{
  "n_layer": 10,
  "head_dim": 32,
  "d_mlp": 768,
  "tie_embeddings": true,
  "beta1": 0.9
}
Each number is 128 + 32 x the weight over its row's rms, rounded and kept within 0 to 255. Layers, rows and columns count from 0. Numbers have three digits each. The size before them is the row's rms in percent of the matrix's.

# down: layer 7 MLP down (transposed), 768x192, rms 0.0283, rows 137-183, columns 64-127
# up: layer 7 MLP up, 768x192, rms 0.046, rows 138-183, columns 64-127
down137 101:201158104108125109138119106213121111103153110149159126124125072112145133216169184132148127129068139134126162161138126126097119157039123153116181144168151052133161151138092176076141092118107098
up138 108:108135185152149130076112175144124144109129118125105069130156105068126091102050133125104132122145174126145124129054130202098164122121118127121159159187098163207140145119147115085148093137139151
down138 114:139174157164124163113130140184246125127175137214173116105154082172147166114096131190142120087094093082088119144094120156104143152171140139067150104139139137086130111097134136108135123084122129
up139 105:135139131120135102121092137090102136093159193117159124137123098083120100122169086129146156174140134117118112115175130157059203140120125096134106127112083094096139116150130095097167120139100146
down139 106:102103168117089103127143126138051106126157078147105086078170053107125132107167151127174191043135140128144099121115071160160131156134189147113088098107061151147128089113142098123079121084079169
up140 105:102084171088153129161100085177161148125048165106136149086088094145155166129122127084064130102095135118136164121120156084154105106147191135117121159159108100141144083121197057061140144108136113
down140 097:098103158135080142158135175077190082144224055124136186099149124112086133115134122147144070141103172180110163132192122054138096100108142130071111136115134143121141129120113128087118080097163104
up141 101:121113118111133130186129132115188162083136170146144184174138086127099128155189091177167157095100139121126145121103157110154113164129144167103126155081161138129139178097155091152102088158130143
down141 094:091081163119115140176145125084088088136145106087083113115089122152111140149144218141171180122160139101112123139179105088101165135158179119159137061161098128140154130153130104145062158068126144
up142 105:130201153117120128085101082146162149127104153097185138120123159083156097163111062112113113148069130170123161170091145158052148118101137128155148080156119115111179132120173033107097091088105154
down142 102:122127147160093149138114113146131113135013105075114193149126131155155152076091184166153162118170086098194135071137146125120116144099171169087085172090096134137093116146115166167133100149132130
up143 103:110120108151076054114120148145077148121087163089094116165109084119089068120093075154137087126109124141071155094160132180084058131095154113144165142129154113121115164140133126080169170096152158
down143 104:113193108185163117102096120099088083162130101141132155095151122146113184144129078140110136130137195119130139166103157093153104157088139185123128183207086148159123170088149091154139172191086162
up144 099:178155198106142120151088157118142160167150084135090129123098115147166087178141176157111123162104135156190131176170103172094089142160120110082158166134088054173153133082132135150135164173110096
down144 091:158076172145146201117193099108116126094157096107151173085137086167116132117070067097125126137155135118104131098124135187157114135069130130117110150124110164139115081084103153050169130096186115
up145 093:148043129175143121105120062129152142182101138122116116104082095115146088158144116169080157096081112174143162122096135174149143151106072086117183158145111079151174158146176128164112109097176147
down145 094:076185127137085117145117104173132116163176164089067139164122188155135144069095093088142124093112126193144145131121209168139061138115133137106028138146136124137123132132040113095151122118127143
up146 096:102164089179112136096144091146116127139090106114139126122098126063114062117079133118198117100084181143150174137078097142093159106118063144131143146095182127164151134088163093128183066101163159
down146 105:140068078134107124118091118172184159121140147137142199139120124136086080093161107111202116106110159164105152089188045100178120102199129104179123103114110176081115121112101196117125085115096137
up147 103:131084161109132134110147138061152165140126135113097141103081092148129100052103149160186091128108189111137130099152160087106101095136124177070129131131150146084194129147137070138150099151083115
down147 099:142126131108148114039161104090169129101117179104125181163125082206143136173146167180099111097116097163129139118110117113120162112163097137091137101116138108124212130145175166091152123203147182
up148 108:114136152205119131122114169073111119120185074052148106086134126149139186092105139172169096106146129095170090089111144096165134130098134089085121067156084117139171145116116106093130095099080118
down148 091:132156143127087108126132050124082151131132136133133105137114255148123089137139130156075130108123118096117130119124148108109152120147166136133172189124134134114173123145115145135102128155166186
up149 095:147105158135110116114124080151130125086159135115149171187106089128088112109037184074149147075110120174148106141175129134096136121119086141135161106130140093162114163127149162107127088172138108
down149 094:146115160137124146095092154146111175119103122114142154122157091119156157156147202169127093150099082112078155093175132243139142097149185144173142191119116101103143140154083119139160178118161076
up150 104:178125175147105143148130076062116088077144093176169089130108166114069182115096091148182094140140147155125140090111147152188080105171174147137091162115091103166070092119163121095137134112107111
down150 099:088111142144115161111111131119068175119147121151136137144144255155153085147121105108120112110088124160146136150128174089089137138085113139122074138108145101130138184122177098153138148137110123
up151 088:152181120152099118142123170049139133121139166118188110169148097076096119088092098134124139142131112177178135107104191093121149087113170103154175062128107129106152117099100061100072113112055153
down151 089:120055181109133131100077116172136160134145060129122151084188123150141082098128170108177142139118136111049128158188134127125146101155123151149147114136126125177087153154128126098146119092182187
up152 099:143120110082145104147082153107201185142128151152102162149142116099080080104171154155134102114143129116170166123100129156088023163092125123176137151061066081169149133167142167149148102108151107
down152 100:110093130182095126087162167091178060129152062133057074099190087048136132152147075106200094133194176165142093150120064155140154105186117124126129104144171141167159148096135142132126111116132158
up153 109:177146151151170117171071113124160130170077096074126116135090105130108167087137142135129125119134141115099143094098133169120091067089076154109163118157099091176103140083174117111133087039132129
down153 109:150067088139098103126124151107108158161152076125128109137121039159106081148095042140127101109120154137116119162091102085096152124138149071108160081107142173141084105173120191121123111119115107
up154 099:108102137107145132142073165109159146176123181104142125142129126090073104165135075186156141110115076150098099123098176183168145096142086169129127113065123120114157158162104051150119113075127161
down154 101:174144089171131143147125143174093158168124134138144149121146078128109188147080163185125175103092139107173111129171072133136124118166103166162085137132109089100140125181133193118158113097156060
up155 111:225167112131113137081098102128148117067145114123138077113129078121124150135110139181133156106109099154079147000124129157146121106133108122113173116147103082138103147137175089051204131141149118
down155 111:095114167106126115107110131096088172126108148128105123168134074167060140164143117095100129146088133154110111106130165166090127143163143141146156169101176137135114129113086139192111144124156164
up156 090:111082098154113159160110123134124108158122081125132094117117097161146082078124123113084048118133072180127094124103179168121100133099104106140163081172062119143137094067109124120097072122102161
down156 091:099133131115104112099215155143159163094090135156135170117116134148200146138104095127110183106138115123133138156101094094168101179158153136156180172141173136119113171160112133102132166169133118
up157 089:071123120147125119122115120134171124092155112125122145126156138129058155066120122147178116073139163185144134137151075155182114073040129121122160093098174101131122192098181115126095112134094176
down157 095:151179115121109117187098117138106146148164153150133137089162144120169138186142129138091171131158185120113073109145155141159079172179142096154080128079105094108126064116116144145146149086149130
up158 108:116138103078153120126125164061115088130089131123196098143076147123138119187136161091130101086141131117132209173116170131109137117157159162075132134139133100174161125172166123155134137064110195
down158 119:115114158154083135113111139139160109092163132188103089118077133087147162128131133043158100206166110109120125181155104128124095107178127131139116127146135133090181142091154143099103109134131167
up159 101:145136093146098131106130100166118122078159152139135051091185144153115109145112118141134130058064144145183189137107101143150130170123087143133132137179128104201191104096135070120138116153121141
down159 085:089125119143095082140104117118143138146199079135124156171131255121121087137160137141122127156117126109116098166112128093132150106139132141129133140130140151085101117176140158185078186156133167
up160 106:122089083104181097168093165090175132128135144069150095104132080145130117152082129108189125138072183153133163087033135092136108133158159138158123128138117182193156081092151073095201172110087134
down160 104:178105106083099162150110127133134139089121096097136134120097105083153179192127135179139153092177110124118134150095116070129192105149198083130089140114110144167115096167102162133122158117140104
up161 098:119100098102165131070097095096127141088104137107130095139106063059135141103139146110174083164091105143142145173071098178128165149104137166158162110140155126163186126161142120108155087125110160
down161 100:092095148119147136137154099147156123202122135059107106128108179141191105110119143151149144120151102125188113110109149099102165091111112135156075081176105135140142096145092125143099104129125124
up162 088:101130141148177184129125055138138083136120096191154126163098140105146151103178103150121111141080122161122166112064105092151097097074137116137189196079141100165159181119092157106143199194168090
down162 088:199108134095128135127072121067124151142101133106138087107149158105143141193095126155186132102211125100078169174175090128100083097140133128115117089143106135050090101121079160166148089082173156
up163 092:115151111130116086105122176103201156156139149053129120131096096131095110094137121134185154123096128165175130168163127133170146138075107192165156063122156153055124159177096071138086127177170141
down163 091:165145137095117126135159107165077169138145092189133224117161088138149122193121217087142100121122156108073131111113114205087137108139146084128099159145108106134095129126130150146142123101087168
up164 097:130122141124172149109176074131150117095089145082136097114109117166116136085109127113180079117117092154111138167100161091132099150154157128178099129122127069113141176144123100144145121091162131
down164 097:127136120185088181137138117150106153177072076151117148126164111137084121110174158113087160146087176128156161101222074137104160085115126143132159094128086160126122150088168125127125132234122128
up165 100:107134124139169155085080139133161118164073141119144113117138091089170090163153097122108085059175119115113083154083161126107086103118198100100107134144095083129129133106147055137132131073179130
down165 092:147180132183128106117120140163147146100157125134144108092106102094192081101148105167146100147174134129162128086177144053108156115119142105143145124164096142121108129056156137126118119128098196
up166 096:100075148153103069091153106152127141150143154123173151143146103088170147209101122088145090122142129133109135110098111132088174150112101127107165121109176149133198142155167159170117133075116144
down166 095:129173169099182139102065167146129097136101112099101140109116155134167144085153154100173117157138160116117160110094157114168149183119146101158123169063102088143042146168150108084162155195126131
up167 103:127109169174120152094111103096151175153121117098138121130091137074088173131097167146134092074117168167161153062169131153104150087110174113076156127185150111126084146145180153162116111113137160
down167 110:178095093115174134116131184125157200107114130124149190143173153130095142107102068127106136167153078072119145137117088165135152127123116080121171145156148115132161087109081115116152135084084175
up168 101:093070160174151147149150173162146116149079117105142136125118099066082130106129122088204103074132121132146184138069155149156176094081111109204158124113161075143156116093172104100095104098142181
down168 105:080122096053149175078096119176111094099121095147191057134133131102169115088084163167113117146124117097112121114129127145141110159134164130122116133077124072085175169147141094143062136093203089
up169 097:116077128102163157085090108162140139143113084082136193090098103145155065120208103064140158156173132128163153094131148120087104121075111136208111117167074151151158107111068102076109080115139167
down169 091:118118136183077116150127114096111133101100073173156095126131095105158134123059096085152094159149114151156105145125138136116136153097153075166160127172140080127077133103153149129115095121144132
up170 089:192153138174149158129088089133139120063136189134098138092075127115126124136101166140088142128087121181119133084148093137132142083126133199161091126175144087132110151109090155100098124058084142
down170 086:111103136125092105063149182105146149107153054173163071158156135090115100152146089118148081109104124106129076097122158138165179170096140042074055157121135078148109126145134157090151136156189183
up171 108:110106168179104149111110139120147123130150139136102127179091161107056098119078105184154117103126080090143186134089153115168123081050164087171131141170074122129190089088171152066089151069145124
down171 116:100106150109095052132068119100130162146123175146137170129115087095108113121129113151084077194128092126111126103115123092076111128106175140088113121106163136128192190159089135149176117148079147
up172 092:101148148089120160129097095071118181135155091121165118133137086148102131116166186113080137120131158118116144112079123101117140127131166143105186110160089112147144193164147056186146136129103167
down172 091:096144069175101116137127148051173089097124168117137074135086139145086095124141040141135139072159091085134060096091137126112097107153119132117176131132101098166081128155116133089130155101181143
up173 110:145115111143104062094096138130124104052110128126091083149110098142038153113120138128141153072123078135136184158056117141128163087135145130176113096155086065149166133114147143094097170105156162
down173 107:076113135144185139108146175064137096110072150112114174107071055158157144136126128086121064125121164108167070132164103160075148167138123172120112133088114186074152119131140089119142120126124115
up174 102:130130151166156124137134169115181164118151144160192098089081101103149115151113079127070179186099181114125131136147142174104142098118180122147180105144144101108147177073151134097137142183136161
down174 101:147099162150139123111160131135174200099121116095151158089062093149125122147098082102133118128140116139097144096151124090082107142165120124144127107105146124115109143147075114134139131122090156
up175 098:151073160127206080110074138148087121119135100120099139173165106112182105086059205118133130184155125129140111079134147171062167134090144098129131078206088080111124130113160142179141121096142202
down175 095:128096117172114137127176063121127171160200185103131101177168140156161154127139073154147116124138125117136169143198173112107141158136108072132132154074172135153101139102146079137121095119129158
up176 094:121105132142185090104098161099149079133090100065091110121100104146160137168131164111181146081118111214149148095127137100085148167130153086173129127155097092058107159139136104108178076118141154
down176 092:150139088124154185089162121129124086105094091155105137145119106159077138143158113088113116108190137107131090166143136091178141153115132098075129109160154102150109146071120134084153124125109099
up177 093:191130128106085100167120143134190092105071175159172089120092168128125079125135159112125073096150087080119159142117130091129156193141090133123129146148165161107118177102123130121144134087128099
down177 093:136138073108075138154094053119105135104141092150117166132133200123083123128107110118148095078163167126089158134107093131090162138143127116141142161156126122102184131143137134118117111149081129
up178 102:105121104143138067139154112052113139077141100059121105100172171110106121083183195138143118197155224185175155107112139157075078127076156133146122158108118150117099106152128095145185126097155103
down178 099:128102105138128185086089141184100098156142159138095106184162148145115161115147140110147164063094081100132105138103082088114092160155184109092042121159101140152169151124146098067165121136100156
up179 110:204091166128154103081127184049169104152090096116168098102149114141108116148125118058095105102109158154193126145146135144141134105186186168144111155103120174163185150090120125148175134129170152
down179 106:132160111133161197147084170146166121167139090124083088093190190089193137152086116164098109138114169139140120113122065147123157145146117144145124127202113107098175124139178137153060114121135108
up180 115:117140125156187180129083128113155129150093108059127112045088151112158146087155097156141104098089174085149173062066114128122115112111112127154152147144079125169187125052149101106166124113087171
down180 109:140136147118121103136139097046088115144137102168135159089134190112154069145081160127116173092169109117134156125180131113110150160096147152126130140134111128057108169186139136131081113117126148
up181 098:150101121136154096097087105133133129125126183120123094186140111112105079101155112157141129165082156186113164149073095094153106136106120099129109154150137129178109135147169107079177106113151137
down181 104:087097152134104132157136166117088151129134103161116149129151132073097164121146116112134151107084095158092157148178133062089130088147087131056148130126092112052151162069154140118139121197117099
up182 096:163151107151150113130137128090143124161107065104100114156105130152098171082131186123158117142121115186178089158170101163187171123143177161106098159122085112107154177065122114109134045135118100
down182 094:093156107150139165135097123193094107181130167201094138114147162218140128147101120181095194133097116165099154138101117115165138064159096126168153067171147060048093092125147127121121080149092133
up183 098:205073070153154134091069097131138155111138156136190099118110057094094162169109181103175156115157176147073123123115123064172145140123084125156143078121105106142117091130171159072162108139122164
down183 098:124150109116142169102143130119120144091086183155116137145090145001132147148108161160152112089093112157170147157139137141146148113123128117116148097103118156147137116163115133091154121138093084